{
  "hidden_size": 224,
  "positions": "rope",
  "learning_rate": 0.00107,
  "lr_head": 0.00498,
  "train_tokens": 207300000
}
Each number is 500 + 50 x the weight over its row's rms, rounded and kept within 0 to 999. Layers, rows and columns count from 0. Numbers have three digits each. The size before them is the row's rms in percent of the matrix's.

# down: layer 2 MLP down (transposed), 576x224, rms 0.0367, rows 35-109, columns 56-111
# gate: layer 2 MLP gate, 576x224, rms 0.0434, rows 36-110, columns 56-111
# up: layer 2 MLP up, 576x224, rms 0.0408, rows 36-110, columns 56-111
down35 105:500561486559547489546459450506551528443502504463467508455530573492540421509516494518526556562475550544487417522434544479588545532432490457564492489470521508496611511567
gate36 093:501465489567526495568505485561417504461559527580451469484454503545434496500452478628496526505452402477494519478477493449415478601543423545511634453522462498534431467488
up36 096:576638467499494526560494431558489509574521469562531482562541538517555397469523471508479524477504438538596416460534509532487592536465556526574484421490467442490497519521
down36 097:538398564567442544456563472415493423471506527484503582453433415592585414498571459521494502437564495536480449609495437510511556576445556549523474527456484535447467411386
gate37 101:529452509543444439494503525512559552415594544527517568463451425490468494558441504616537437486513556574537570488493538447481551475455353427507478639438528499547479419573
up37 098:404578569554556497530470461509534446436420552471554536533430484478540499464477534476481522525520544534496399498564570527568535382472479468468567531610565519419435588485
down37 097:485516406498413445541475506572537543484490584455456468451567544409459502499457442500495613463467411475524570490477473545501469415501523460518503483489558430405474555560
gate38 079:554462608485568516433506462550486474372595486487451537515459476511436514578466542588463516560476477495459590486585466451469442399529501443513515506530505456513563586567
up38 085:514569466462462462510560459640500551383573458633496548525537479495473585477500604538421424536598514496432528509546500521420576448489480563480455561592524421519471488474
down38 080:531423517529538491465400551434568509509496500500520496531353378416573505548553449494459465465545479476487433496465547515539507503577552539575399475475536575514534524516
gate39 078:466436492470503509502418506443577584526564436479466422516498548492560481517541550574531519405452485489495412545561514489602526539521538512541541417409447521541488598506
up39 088:548470493526463555501495439476486536484551384491468579537574470453513492501475428397477441600487503536589400453518487448513465525435497533477576547509484457532433485546
down39 086:435428464500549514526459458478538425513533485503498490542365499497612576476588509548464571424503482468510489521494522602616524561536591483613398413527436555516533501433
gate40 111:543478558596521450433488549464473484484438544481505453480500476594592538483503486419558522394460497521470525542481457537495492496541533501500536395448442490403460460531
up40 101:484528444480490490496511552555516584539545478576544486538495446567542592453433514483375557490484383531500547496503546520575445477454498446569539492520468531419477473524
down40 102:522400489482466429526529467526574499537540436517370471530550466531521459441536440470527555454562488506479549554505480458544386474473570516600544566518491468577429502507
gate41 088:503474428593482657458589488530564468493505474444502380499554575448530467531502535529541472402512495501442504539472506456414482475500510524483518520454486507535468552558
up41 094:533565592464360602535538461537511494478491525508485415546443490469535578485567563366421530518519515473519481488358498488468535480593499510469536544464431461525456541502
down41 092:423441501503521533436355529520518519457558454636552511446538483526576529464465483651527480501484480453467542507564521499485621493498510610572398453487509568480478555509
gate42 103:490480590453480494545606574567515530369518460525483509483479511508481444476472517484557513497438539542403526495448472471481466571520503487603517533509492581540556489471
up42 098:529487487508542448480495501499498496497555460472499476506412447476438500453504559525535548574475518585443412468479600476500409510542357467494505499468538529488549550448
down42 098:487480552535535512471517504569532472470478533483396558488523493470511432532525536532419472465520447529576552484438590491488498509482472538565511563500591529508504492505
gate43 105:435530570573547455510461528636567540473462517556539442492444577515518551457477514472499598436495528445441503595503482587487609461372518504516438425448468500454509439426
up43 099:462486536521488492528579538425475462446537544511565452512485405473428527509431439461562475478506560452526507482546514536452458497461463428513579481543564534489588465591
down43 102:505455481485527515520565496449448498499540495477482496431601499335574574464537447480526521457526448471461510470469531558492515504507504549478558489500476521506548542504
gate44 070:531514526473484618508533577486555490568442541449519491500527511500413592403474496497485462420446599531455558577532517493394501455473456537388614469490476430486489552542
up44 082:534412519471488450458498486508473469497517434494528477465558469498634473542441508473609516543519536552519520406567477462665458592526503576573521464529525564510455430396
down44 077:561560481514558472415547488411469530569503491447458587488468494434446561450415484503499365571526548535496451533499464463473514475576447506426503512409486529519402454519
gate45 096:485446511515549478439489494460500492483456501501531483475516494524478344533503428461478477467477412643527568343463487525470510470623477583450469440478568551571559479476
up45 100:489474531473505524535514458475620498471511559537521487483509482495425403590513562450550535540498496495535475509525525513460500538485552468512493567545466507457529605423
down45 102:508562461485495525530503466434525478424530468479566483531526518455481447466550643453538528370435407508459527482457534524527476503611552579407498460538526620561531462513
gate46 089:479496469526481455436532515491595564558550476469455468530496570404509495463442390373449463484477501519611363521422505547526465508479549490487462437494430469528314427594
up46 093:475624516484535567435596490513529484486564494486431518517476588431468624518419584441473516503464497451556520582393486491448496445540469561418585493613406497418515591468
down46 087:606521486471522453492552500473458460436541396433531527538489565607403450555510454444560467493510525470478507509404454572443465508494465538466530470458559539472458476573
gate47 114:501515471469476588451496590456566523504521476547442490521511504532480537407474525507490450503424457562477560500486450517443464480498547522537504477528503499576590534488
up47 102:528444554578431500480538489607477497463518485439531487397504603524534475443553442482514419487486588491571466450506505561510512453486501472568439457426452513531450467513
down47 099:502462548562463459510555599455522516551486561440505429470554528605520489592545444494494454481524528547526409597541535551572498438425485569441504615485612547464453561527
gate48 095:522524463477541469472521416500521569485515540542485490419471507543474562442552472415518519501476487431624528512478482544482564588440493522546549483594463610554430515574
up48 114:526467531492460434505471443565516605503423498462569431483530492535536583483532590483440539570553546471556530438527552540561565457427518539520618477485451415576486522492
down48 109:489477511432454498557442491536474481508466489477472495510488496509546413524571583506422573504538536621478544491508574501484593421423523398476538463494552440480499482429
gate49 097:609574470539542509475479410504431461477519450496500444477501515502554519407565470578538458524460474483565553514455549487426479473528484519535510453458558436436492442398
up49 094:471497468418551533431495497500517536553496526464542410580490480547488356557448471483497554435448454547489471515482524408494553467454535505555478516517393532421503490501
down49 093:531561391454509460405489441550520455580571535496527500529526525482491516456507423539479516572461481434405569468549539408494454577602416491509436496441505523459510569530
gate50 088:490458464479514448497526551514513546486421475432463560561490551539437564568484482477486499523611555527582542462575454444406500469437505500419440506512535571451533551484
up50 101:585417503495461518439528514377502528544515479517458389555463583524460439506495583445508499537591554473503419438570563476576470538451527485482510484547431472472547544418
down50 096:621527516471495593477571465521451387515492427451501548450502549456370549537494443482571537603535608472554547393446545518477509487466478532369498377564508463553549424494
gate51 100:514519402530498563470553466616520580479550477437493509545566530555545508475467410445459450572457490590494419454562460473495479433444474499582523452468479469492565533529
up51 103:554456504446550511460477521393553478471356501455442434382450433488497444472611487497605477527461593598447494498454421555532499630511555540400501494502477459560544458501
down51 104:398460486505458495540527580499530552558524447523541487567588506412480476440522545462444491436551518497497445503583566494488464516443438425516562556543545567505485466571
gate52 086:556505495433460468521583517566469495465505571482454508525487476562468509419520484519574576440439498547465520471434408397415528481506423538539530521426468513486511546444
up52 091:451431517572460542486478496453586531507532443487563498478504550460503475546441478433567405528585560469547457522605493564483495527501493494405598508595518467558445438593
down52 099:589428457554518510436487544543547515573489510542507514428490539545520484489521476420574389576563566574449464541577437498435528407462482492547549523503417623522508539482
gate53 082:442538517557449523503583492494489469489511588536438474421428474577463505435489440498612540538455535528463535427470507554493531472492576524486497458498556507444437359525
up53 088:480459526513576553471594417561508509388537447438473427464443494472535505435519558453419584498476548530398515419515530466476494495546521583458536551515477469529444492404
down53 083:520484553491444483474573535470496523503522466421506592539546547458443513590538440428468495504564557549541458507551435454480576464513508496520497487426466456529448382453
gate54 100:441576450551554526534455503496596513469504506442587508462482596497476536544463511541512498482373506492441491513590587437494523532502502575507484597530452513490448492568
up54 097:495518462566536492620453519468589463538513519481434504501454474515472513430464467487524469520453561526438462571434556569421513473475479571514447532479484528526498513517
down54 101:496559489471429419412492491517466428491544490523461495556567426476501438492627517494514477539509508447482563590463509451493454467502480446462504495445559481462545440487
gate55 101:500556508514464580533487476618625536540406485501388512505618501540532480451466528520515559372558490528536506500449485455492621476463584566544442584496509479518506547511
up55 105:515572457550437494597449595492510445462439561469418464485489508460510519447573442498523395551435483481431542598535499523496518497434467526524542536584421544439563490485
down55 108:538614529540469438611454576511495519577529506544461527449436458474581385521498532500485490441461557493414512604507516463554556481572580457542522483488377513487537530429
gate56 100:647548495489520493536477524409438524518485581574503543604491501601360523500534501458535467438424519537547558523464539563526547547454413468506488491561521507545523431492
up56 100:538487450527549518466433498529554544536538450444465511462524478524449478518412462428497485581428486469478518560534474565503541505480452475526512556599460444487564548447
down56 104:512550409445482530475544513462506570573446549478492583489526479483474598501521561462449356483379524499481507507357518474482451553516471522436469477527458479481469402498
gate57 102:527504527532539485494506439507481506516535443420438566563511500519457487466450495477448507481451423443542572463422578545501510525443542514485480488538652324467501512354
up57 101:513523577487479498459397530506555583549498418479491458544539478426519443509417508447440515523535496484437451450500484493507519475544525458528446544480533495540443665474
down57 106:497438556429524533475388440481536559430453480472476438514552526614613484451482613432526476471405561511534623542492521547472472541443512473476431541482554562462498463458
gate58 099:476467561527585555537511497537511425490527658508514512623548582614581436564482586471513553393560469547545496524458432532440521480451549490504480483526475564462413514415
up58 098:470562563493514463600499509468548516625527399441462521418474519525394570509493525508468521503380504491584437574553566360456500512440389409528554438446515507489485496447
down58 098:463502453503509488467607518458463581488476462572570544558386494547468506564499478456493500518480468516507552423504534505487465563485491560447519407496522428527481499513
gate59 101:531543454570599514500534638404596564411538442416499493440565391575498500468519479493576449453539467532465566584508494544469456523417569427501556521512531545473494463548
up59 094:500501465457425513475511417489472477616572456489490500531464437508578428495468510498473598568483565435507379400452572546534514439469488483498507403434590449435555549501
down59 100:459455449439488458565518483499557520516552455492561527662450494594534505524528465476346602553433511487500418414538568518540538511528504509429508417551509490528573549477
gate60 111:482525540534505464488537548459505450529535578506488519477583489546466439440542507398566457575528530556595514419532558503486513563574499512433507399545611461441484550485
up60 109:546503525577508476444554488433527467462552510497546472474619495483520480471548556385505419640558540558534429537518515519404498538620491514477510478523523352468491606491
down60 098:505539509563443517508466422565499434518520592483442529553545460571451388448560546381405506469512474509500577415511453455431469519501429570438510509480468380455492488478
gate61 090:423531493503352555571566438516505498545482521465506425410432486541407529490475500621476489562461487454524624421474488470464563513585478491526482459501514523472506463450
up61 094:612531471502472494505498524523501479464483384422553429487501520447447517454576550510446509492478423499485602436434512515562521565459497583463502473474589492447471470523
down61 093:506488588560508424412506532562446447545498518451538435470419377504526512500484511432492573502507599548487432476471496504413598494540569533459519657454396510506522470469
gate62 089:466532514516568482504575476496445509410403488393611445490428437469480458424596528393496442367545530480552481519478429457467480490437555590566471456503508624391505441499
up62 091:471557532515489471500504539460577467589497465509519442525510475507482563448467563435427527447540533450454534546447503590429492474511552434381501487413493453572454459531
down62 097:437493459441400490525381438456527554502505509501585418469463499498505529442492528530538340469547532494508446564511578543521517433627509492565459417484455496514403539550
gate63 126:497491531493490504505556547467549497471540503607512490519463519518532538454453454591543461527443519523476548501506437503475518479466495446474458432483594443413480472448
up63 107:577513448551554418508442586559556463450484452544438526496476430472466458452405461510460511444398551559539489450542489396490495541407502424483483435529536477531494518426
down63 112:490546585523504497580506490446525461454510482414501474587579542545590509574485476538450628492577548465387498455482470511525521556536547535498459557517486451528601440451
gate64 110:584499536526521583517454553532473464567543420457499476550442458530515481461453565498478515404528490537576459520535537431466483564507516490526506604452391613531470432405
up64 105:475411512457380636457502464486463525547597544485512558437552456453545465491594423493455503514598543451501505559467494524460508512526584516530512559511551520421513495573
down64 110:561456450459515467413573457481491423458484406513490531515438461527501492582578481463388580509505576499496591491518538570467519517475495482496518430553574476501476499431
gate65 125:531451530537537473511486512429567533388482512581483483520525535569520473488498442402559436466547432595540573474490556442473509567509523434512437464548512423488442508390
up65 110:488613534493540486473518561547485500532537560525509480434440490549469491423480483527461534489543462577500511477491460482549528514528503523510496509546458466572518579437
down65 105:540517576496442525512464492637495495499504505471623430499541541513515480439513565473428444424526526447497490561505421566555501480477554513411512535490583547451560532473
gate66 130:531485519510509438454390504431503507500478409514452460539496499520542451486464522430451531524481466548484542408486571523531593532429459561517521532546519462474579478508
up66 121:500491597530457476598512501578410476542530439488519570561538576549514491509532443555484528484564513465543563495444540414523601517596548500504464447503475495526482506514
down66 127:560623482495482525479514490447497474451526552448534563538577483445576484557521494445529537461506555462529491510487585576507394458488503560526519553536491512530473478505
gate67 119:566521591538412528585445581452484469546482607487451566609456601511453437532545476452519548445458520504507516595449542494566481550489410495551478485476507456467560498511
up67 105:499445609434562611521516553510454540487488436528474542469448580491496467506464513520496497512467430455466467501506458523484534495423440545435435455568486513515505572421
down67 111:537455364519544425468487512450541438457483498528480550567428456520483435507467534507525513477467528417423492497484541425543502475522438496535481518551616504548489522510
gate68 104:554464508626459478557499493508507518566546474560486504561427505586542431544526544549477519517428529496588500446472486574443489474488450443446462556471544460513562508463
up68 105:486471466424592461459534495426483460524455601482482580494507461490484519512537416440482444444403506390459499560515493541497461429468558563578408477496501572459544549550
down68 106:493580535451436514456570518456494439422515525536514501570504553509480569536527471541519483475517497530456504390478504502460529510508492653509460436514528527510499536442
gate69 082:566618521517473611492439547448448431491470525634437500501509646611485546550524368523554498537514488456489546496430494498588461517460528520555459433483482458431544470543
up69 092:493428459482548492415489492558457512503460514500509587534547471585497557494506467540541510521488506470577547445498613504578503497473464501526500505515500515542530496572
down69 092:493450485466496523493459467442578640437441532450592470574507482488620542527472455545498481420575516485559435533535520453494539381517570465546519456502504542497558532438
gate70 089:613434442422449468528520408509480556464452528584483526494509486594560572454565481549502519504445460455508561431544543460504517580350473597476558493558493522553463460447
up70 101:497440537527539448500465476464423517524425541559443593521494494544409465515500452509485476504556514551497563479473458468568529495562486500393436556540582416427570495541
down70 102:510484460432482515582585559500434482474530509532527498464567595502479563562501424505630382598503470490521378640460546503419462543520498565482416511497455509580479473506
gate71 104:526474510400423498475582463566463481607529544486473492519543505547514392521555541526458521426566411524549492385498454498516527415558503471519548533531500497476441556554
up71 099:558517467505536492621448478532495548536461457531537474454464596461492522393439552490460560451473446593431397460614536523493570407473564429501516431479483567514535485595
down71 104:543509392477495486526394468509412585430472534461523475494457518509498502500511457518507510435449466540461506525583543484450556389535574494456482567437455529452541432430
gate72 083:509424433535426586488421492470451502494442472523538577515475520454424505439520433394485436567447531514572452456561492485556520562530507554516571478556409497555427446530
up72 090:420480457515558508560539550512549508447495511435552506510494462491422472544478583523501473400502490441552605545513453524368517443528585566491448529569440619537578452494
down72 081:555578463503401568421537529490538457602498529438382451496461520440412491465441403471550515534434487593490385470486464495448487488502476571583593527493535462492435454483
gate73 109:553537494526468505475452472478470548508427577469452547394489470497550452567608447574467557490421517559563580510492359519438513559387477486555494477483395464421484439469
up73 108:588439563438508461423489456505580594452529497492499476497565514587499502542563517569361492450544523514412498412497416437521514580500483543511520483431446447400497451481
down73 103:459412491521476484518515458515503513492397551429458471436574427549534486521436523537398545455508527537520520433497470483515597481511456531427377548480433478454455359452
gate74 112:576407514535472459468503410555479462473565418506486532522517506541480472555513555412503491494535442459592495514531502517508497533424472432511499519445526556432499568482
up74 106:433489489639417523449555548531509419523409472566567496503438415420479456543485486516534498590381497561491486537525486535483547523441481492485526485551551433603509518480
down74 102:508540496485481517549426580476480526534488491539508550503520529450507569455471506488551591560530535538485377601525497524494570470497606510495461450499510481546397457510
gate75 127:389481450569568480400476533501553427451497520496404488455512466530487405499542413552500429534499473492537507558494447500521409469532509474549463537477509441487464572525
up75 116:483483495407462580517510494484455583585465444540598500473441482430531580471480514509439546545466490542532438469547459455476491531599536456427496491543439555436493500446
down75 116:477554415489531590507511563518554495543420430580504563479524539412511480495471533435525532523531487433613509560498581461561682473523542584509475515483472507472530491568
gate76 094:544481510485531512547425501527490576527561527452467489526487518540442505523513484495504485479540517500479545434498484524529481532428518477479565512548489471554464573483
up76 101:574523455533460602489499506516439414534495510595552583487538519570473545535546512540436561506480456640456486556466532442492502490537548439503427525446508451530434611458
down76 105:548560451552499539544569513595524532520521407545509472439562450453480545516451407484536513521566435577604366438535471513490383502526581517517478442467476468518403556557
gate77 101:580521496513513456645431514546581516469510474538535495520606494556491463507506504458529492527519458504472544496351413484524475461431451486556460454596525468530544451482
up77 106:498536527436568588493469530542495522473422498482489517524462529572490541473586572595576455492465493500495489532454489438526422582502472538557451547530473579607517502491
down77 098:563525523445472486466571613444490411552517451490478517532564463513542540383499515536505494412521505515419432512474486482490464517529549552508456576483501442485490466470
gate78 090:555462436491539515468601434462483508453452456434498358508515570464405478509419429526586513547502495558400568455513500480379443463476479529417616519512434492450549561462
up78 094:489531549519381559527525430532405492462475572585530452471482508463521572448500626519436530464525522509521493472327533445415513451546493480393550547499524329556449524489
down78 093:514516513540505497435407516605483552527520455594578500448527481496553493408481478517438406563516472533512486458447512513553412575504518469596407545453525624490562473462
gate79 083:491397473545556508452538448576473518466545411470488494481509528513416485412445427403513526538412529515549470492497473501463514614549408513482531523561452444486449630430
up79 085:448509546519528489495553410556527480493492404451514406550525496494532507511508652488421521481488540408469427479521620468524618571473462536339508512545497445546556582463
down79 094:452502519465519457496496420446477493476501581538495517546483437537594451543564522582492562481537531429544482599487548513557572414441560464549518532555521563506493401467
gate80 100:483458593531591497463487470481495542444469511494490496510605499533540546527512592471487463451545435490411564503591519501523573507521539505518473524562487533516466423379
up80 102:518561503507426414543486452496438373503470523516378537514411514443486430539493496509533497520488518470611555530435486520476425563516494500444644501520538517465506522472
down80 113:408553505559493477467517544482531503563463526504396556583393494517548447536498534473551513387525490544488432537441465482491503534492507505545431489472503457535584556508
gate81 112:557521470541583436529422529492534476495559495471456589487455473494467426473550552563555534332465447532481474495449456499452516468511454555571492507450457485582469428568
up81 107:496552561513502473358511468482522504467483557409480590558529463475453522554499524511485513542493554521496503467439515563505480405546499541472545526596501467475474532524
down81 107:410575509533455389520480474437503511443510573470562529454514477409450439483485469523497468480495519481552528506384465433534485480433462569511529568451476553541550521547
gate82 115:493431479488532507526432506543470440435516552546420458499507582543518568441560423413527522402418501427535602544459496502498498521546532516532439475426517573449565467578
up82 105:539427481505409531458518443445419430396517484455444465541470503552440610534535490512507533440531521533492540472548504481496432496576522604464547532421567594504422564556
down82 104:433548506533494423515572472479491509549517514469528513489570495567522436509611573577528496491519552433429545508408451525414629484433454530544545486540587495617434376518
gate83 096:498489485521527481489407498446462469536519419514508386502433480552562551496493491508580519499465498455469448572434545491546567589560469459579481472436478510538408469499
up83 092:565526496524505517557554558490484479520527467524562500462383573527452508494514443453441590488426559437503556542507528491449573436530490514465552502437474517542526557415
down83 090:599455466472523479523551486461441528453502578463529492513586488523482521530515510491489422501571540495419473500550442388392486435497430497494500445587564532460472451569
gate84 108:498521541508560528608530458538568532506472514451517531438490537512531552533503534415478554464580475433479574553527516491407488499464478455542447528466405587497547484509
up84 101:475495512474544545519479496461571608522587439481436522417456585464535403591475492513544467513435470482411472567475515573496563515526514437500478508513421479506505529530
down84 106:523505479538516487528522499524515486517491472527408548519458482567506450506485588458406413549464593497609486468513525453458534430556498465463436489536525499487439552524
gate85 106:513451578441537466508431605514547481465521497602414499505480524430444405527503540477471478387451559504519459491498492437557488457547514612550481515481515486563457454443
up85 106:652592489439471468521508532600448493480557561528497493538574669492470485471499515487453516458610497557580578585501475476527489500493549480522558539493514522537457511511
down85 105:507468401486499581519486534472533537593430532457492471478598445536556549478477407550566398438463384486511546521518529483544493479524533500432542507558471505589515539528
gate86 092:460396494549479473453449517487448468450504403494639392409361438448555466496567511458543501478503615542565510455417501449546467559545484516454427517460464490499487435513
up86 100:551419467503483563556519535420504469531399430477592465535556512478531543511497543475477473432470439527446483503510543507545457519524495584506510504504511469462545449582
down86 099:411479465433478469554491482475538600480557476493444556483565492500545584453586523498560385443507437468544597539582479550492551503465539577563462610508496604518428509446
gate87 100:509522481516515568517520589475528456477407513594493493556387508555430434510574468468571528470498517474510505439411464576552470449559503510565395495426522524508507512537
up87 101:476525538542514464487502419553453475513577535484468565498568435554522534476534446533548489553471535511698548602545412517416501520453460485494520498560419541479490488514
down87 102:426575476478467547429504433564516481531536509508496591451531549453409517569494383484544403459420511524521474524501511473472433642551502510473469494509487476574506553480
gate88 107:543406426563553498475465595489433527490411522496429475464497368503485450488475420481504386562485587552466537553535484522387493520539496558479417625515539523474543483427
up88 100:463521495542545493518507536529492500529420452559525462532496546521568547535499512435473478486465463453400532440495475452520583462572525514506497398551518588512478439554
down88 103:473465397462633519457493442550518484496489441487483578464525413526470598458489518448446508487479486574514524414451555460520512524524481500398418506546498491488519534436
gate89 106:599432484439522494523474611517564559498520504464495459497428471448471519512504589490481495546534544524559522502465533478479484555434378554448535558506446552465455533493
up89 111:524490479527461522418541534501519483452428546500509521407447513469507436469677496602553421499567585482450441522505483457484420504549514440473480504550518458515566512492
down89 111:409507439511616540530400508517461625428566478502516499430592504544473475536521500549497524462528451458456475485470557393538517441509493443448488438471495436493490489535
gate90 099:579521481509511448467411587460560556538496573489358433485488418540464466517495463493522489453437508529551451490498460562496557471503517593545530515545440537425524538544
up90 101:457543629470474490528496487541507523547366474562518527605515489532500558493528412384519520494561520497576455560494505529520524478435508497589461505482523555485466460485
down90 104:597424481470542480539424497610420453478498562592557551426452531494547497511548493543562468603518558523458469515527548498388406412503552446467470479475642511495478383424
gate91 093:409507479567534401437465495374503511517470566504524541503506493510437500448489451495597588470518523500532601543444499524500546502491513547501453489604512505435442519552
up91 098:515592430557479534493479469537512530520510482413477506430558546438564481594528515487562532561533507485484488596472510567568528455553505541529422387456445487491518578428
down91 095:527537490534606479491588387450463509576503494549417558473471408444415486504443436473568547510510583545491471497493548520431525548397426417455524437470584450467497508465
gate92 105:582472479489450429541476528581507445510538475506436463484484454521565498542557477540622460375481539600448529522422414457508520461521458525424496602540511581413477393376
up92 110:465471514529419602418471536524465518506442473548515551480414566484536480488482526525412492472522593503427443488549530452532590463484496597515478498511408508442519527452
down92 110:460502466561489435449560513554438566377500558550370525434482519385439551499496517439476424490431489457480525565509557464375517546467488545524551438468504559475451503563
gate93 107:602512528459469539539578506471522520473448515545411519544503618573493534508575406577504500532499483633567582483546515537563525513561527472478467517559506456466561507541
up93 106:452523442533576549494430460551537466519582575513514427465498479474501486488535553402498490335369485446397561557473546475483532508484421458552505588509475588480486549602
down93 110:454464527517453494459351431537535527532551595575511517477561444509497457496412475441500528490566485466442504536466530509455491465450525392492578480478542511420453566527
gate94 111:552504392492502491524561581525575543461594454445411489528493500525420564480487485507494473387575494562556518483559512523451434502550445468507478509522557435516441581523
up94 106:453409492466468489514530575553534555432480451452507526512413417543558494532464495480520491508464525488444476412557502490567484542550538546515475439451522478616499594477
down94 109:453475519496447397466533561502488502506517526437512499479487586517475542454486397530597527513452442475411497414439435475455499445470510575490456484442381477377530553473
gate95 092:585449489377511466421527502544483532505583444569513489474473553553499556502522490519434435535449520493511505457533456465454505459527473430450539653465423568475440349507
up95 097:571507529571440526495492548374585528460475499515477406473429494537384405444452524556502526540551416596560517468574534504412485451515448526482571420538543511513551489481
down95 100:559416524486538512524464524432411502412448516451531536458486463473505574588522451538482431467548625444519546587471503437458463515597498471385499558468444506500634477476
gate96 104:525516483465477480516573509480404531461513562497439470572492506586460428521561520485532457474473556488452546553437400485377538483450450503577546513626486511486471502458
up96 099:438477527489512566473447430567607462490324564525525487457559510462501575449510505518503554506471547512481525472493563458458407475546417599533431533464491452514488549446
down96 101:505504530459490499459544472548503516455480520545444498526470654499533563474460434530503532506524565468494447561499593505488434608480465521460432464589520453512516561490
gate97 096:537457526540397515453518499457451529618433384531505417518503482538539457458542407416423458605457522569497465500539431477523464557576532554442552417517531472481540490518
up97 098:479493484521431475590505477514493549548462429456514495452523455594528506493493505519545550500498471458565558490417506421469508494537542568531550507609487668420502423470
down97 101:508461598548420421399539423523443546381530453435524502551497586520550502507458458546494533553564569478578469420540480549521523486493402544505498496502586495391567575494
gate98 116:472461495533549580409549517498556516576492513536552533434455465521511534517483414552541465526346510475548499435602452497517461470501470608492506451594529507506535435519
up98 107:513480478563466468430570485491554525490516553400484457449501562469516457526455521486497523547471583550547505487477520489487475493509546478398526467466499513477517528437
down98 105:567499430509520541494606477473566405458528558462458536519479515394491429504559492516466582496484532443483494449418530567468536517484506446500510471477587558482477454557
gate99 091:427511457427467480507556571412539504524536457515444519560523584541446506469571399445528476464486457480516463575491504514482529519570443471514529534577539549476450506566
up99 100:588594502450414362465568645497437471497446439473477494558556472528488577514536546519454442572589459542485442528450584534464456426534385455445546499447586594444586468507
down99 105:596465513472451470551441586550470470501490471445461452546552544506533483592513591484436494506526425575443460460404600492436485500501489487404508454442534517436542470469
gate100 112:476554493516493512410537524503581570512482459473453456508483506582482506579457416505537452566474543543541511496522453483380517488439426457457508377506442367467463495545
up100 094:516520485528420448459497412560526569411536459465440506471506411552487548487452499417449580462487379424554457566565428480363587458457518498474552473456518439463574474593
down100 100:429544531363482550535500466436418575544580616593532533487521433544475455490479544506547581559458467481454515526533509398519525456543468475503500447508491484488509465528
gate101 106:625520445428516544470519494447451546513537543473464400453423501585509513476458463456555474467423528511432417508455529557495507527495510536519527455458425465442544570460
up101 104:501463527611611469459588546415508511501457542474444467493500551480442523593569542499541501532521515459533480496447564508463565547514537561469547509500525447496476501508
down101 107:456515545471484440450521599559466366531463544541564492515461559418485413604472521471491546538461490426610495564421510497493551483448487562544481605506549549481422493543
gate102 091:536594411540455506529444373507590455497569509476407473485490460510524576469469536543523464505538500465436450501452606567491435461400566439529419437528490373473439496555
up102 104:538489537436507512354495567536508540522470448543466566438525526547484456504505553505492453522541540586526513476546507431526454549598459499512676480602520507610614569457
down102 098:537515391532530511530556479548458552508481528547511577488426478474447492556496355410458502498515535452480472509574472436381478621580469532558495479481522540491451533548
gate103 109:469480492513514485506505573557601570496538496505392539521584494528485488511551508493459438637494492562446455536533461498422407503545475492585456569440527457504453604511
up103 099:473599480511547506447473557425502558550429464510546480423481356474495517479455510579582474449501532519510528475518462576543539481500470503458486432507562553472494496570
down103 104:492470420580487538558521632490566592558509436505564444490562453535522566555482550578523375480438503506436413480468500561552501552489457456585553617531438453540456577503
gate104 117:599545526547491467498548486461430557494477529488518542518546543519460460513585408403510461509571515534531512577477509474447450538516509465466569521432488522481539608422
up104 105:577493537521570469523428551597512483522521455529434485492550507489506547537546529480446538487625596477495500571496522516564499445561582493544415534505471464415538562447
down104 109:529439494464462481537525460524480510536531521516465542557610503542547597484441488451504600439577530392465473457531427512483482516463488447491513486508426393489465548453
gate105 094:435417526642530449491519470498453451408493584563532495489534493539440461528421457608525476475535524498581549499448486388553532574522529588518491510561484488548504513532
up105 093:537599452532508556483482498487577554526591445494451482480480527386484420479486490427489500554577588499560513485483423485428421445432622502475569360457525409496558522464
down105 099:555550491407480511459454517560558439493519443436521465547487440516509476507447553502539548455560538594520510632553519452521460530573434456468542472423438561446508485444
gate106 106:521427559516480464537482507523448356457452558548492521438519510510459510577528499473519433540531488550512527488377495502499553598466501431478432575484513528438421417561
up106 107:601437471527480533455640537485489462458537511494566537475519491462462515526585551499531580517511458503501439522436515509465518555544494490378506568508527531456494490577
down106 109:455498500540558431495477518462511585501534505374507448584566495615493372460530565552536423490486529566425463623497449480387481435466421491534453513444519493501498479439
gate107 098:530468409498464452455530484566475558412445507524421485583516516540566600440471396528500474508470407451497477558491465443472513522541512460576486410434528505411502531477
up107 103:494446550547553550559506568522481490561544530487443492427461466499430416462450504445514496461576562606559511459488441637461527464456560592555573541493560446555479425438
down107 092:490479399508530547544545520582524490621479536468559453447415617493466470464493397458591445536484452433499408574530475509538587471547547549511527525612511512467530432558
gate108 103:524509497435523502484576478522482494582556503483531527503544433615483471598523460566555409568576495549462506477406458468428461563536371472452551551550486553566508469514
up108 099:532549524549467509482552509548475516508485501533508479527498442454425469463477437462464515601524515522525566486477432440538501501502444439468519540579504412452418511531
down108 102:570444394542485479520599673475492474535481388439575473468502419429462497529514484515496507499423531546467506505470436506504458538550490431550509504503544461569590566510
gate109 090:495508518519512460469528495471513385475567591527481471613532478490485536494548465495466449500542462465594466595532484615555466447451529437601528493533519444446475541528
up109 093:511483471550429495541574521392484507542617504510477442475460467408481498518452405361509411472518407415526376489513481567594460465499512411528587541520557547486462432580
down109 088:514539471503507440526454577494535511539458543458528410515442499544568418471558508571613493514428539551408516498398520467542601471488578594499494519393491486475608433562
gate110 102:478455559528513549501487497577563495477529542504486545622527546526486452590443548516521492456602518472583533486499505545517567529557519539459466498487576540457451428470
up110 107:481452488523483472461551593538433457476542499497492516550481574531471445452482416464558434534484541494471474604523543591483387460625504421505549341531553458575428512565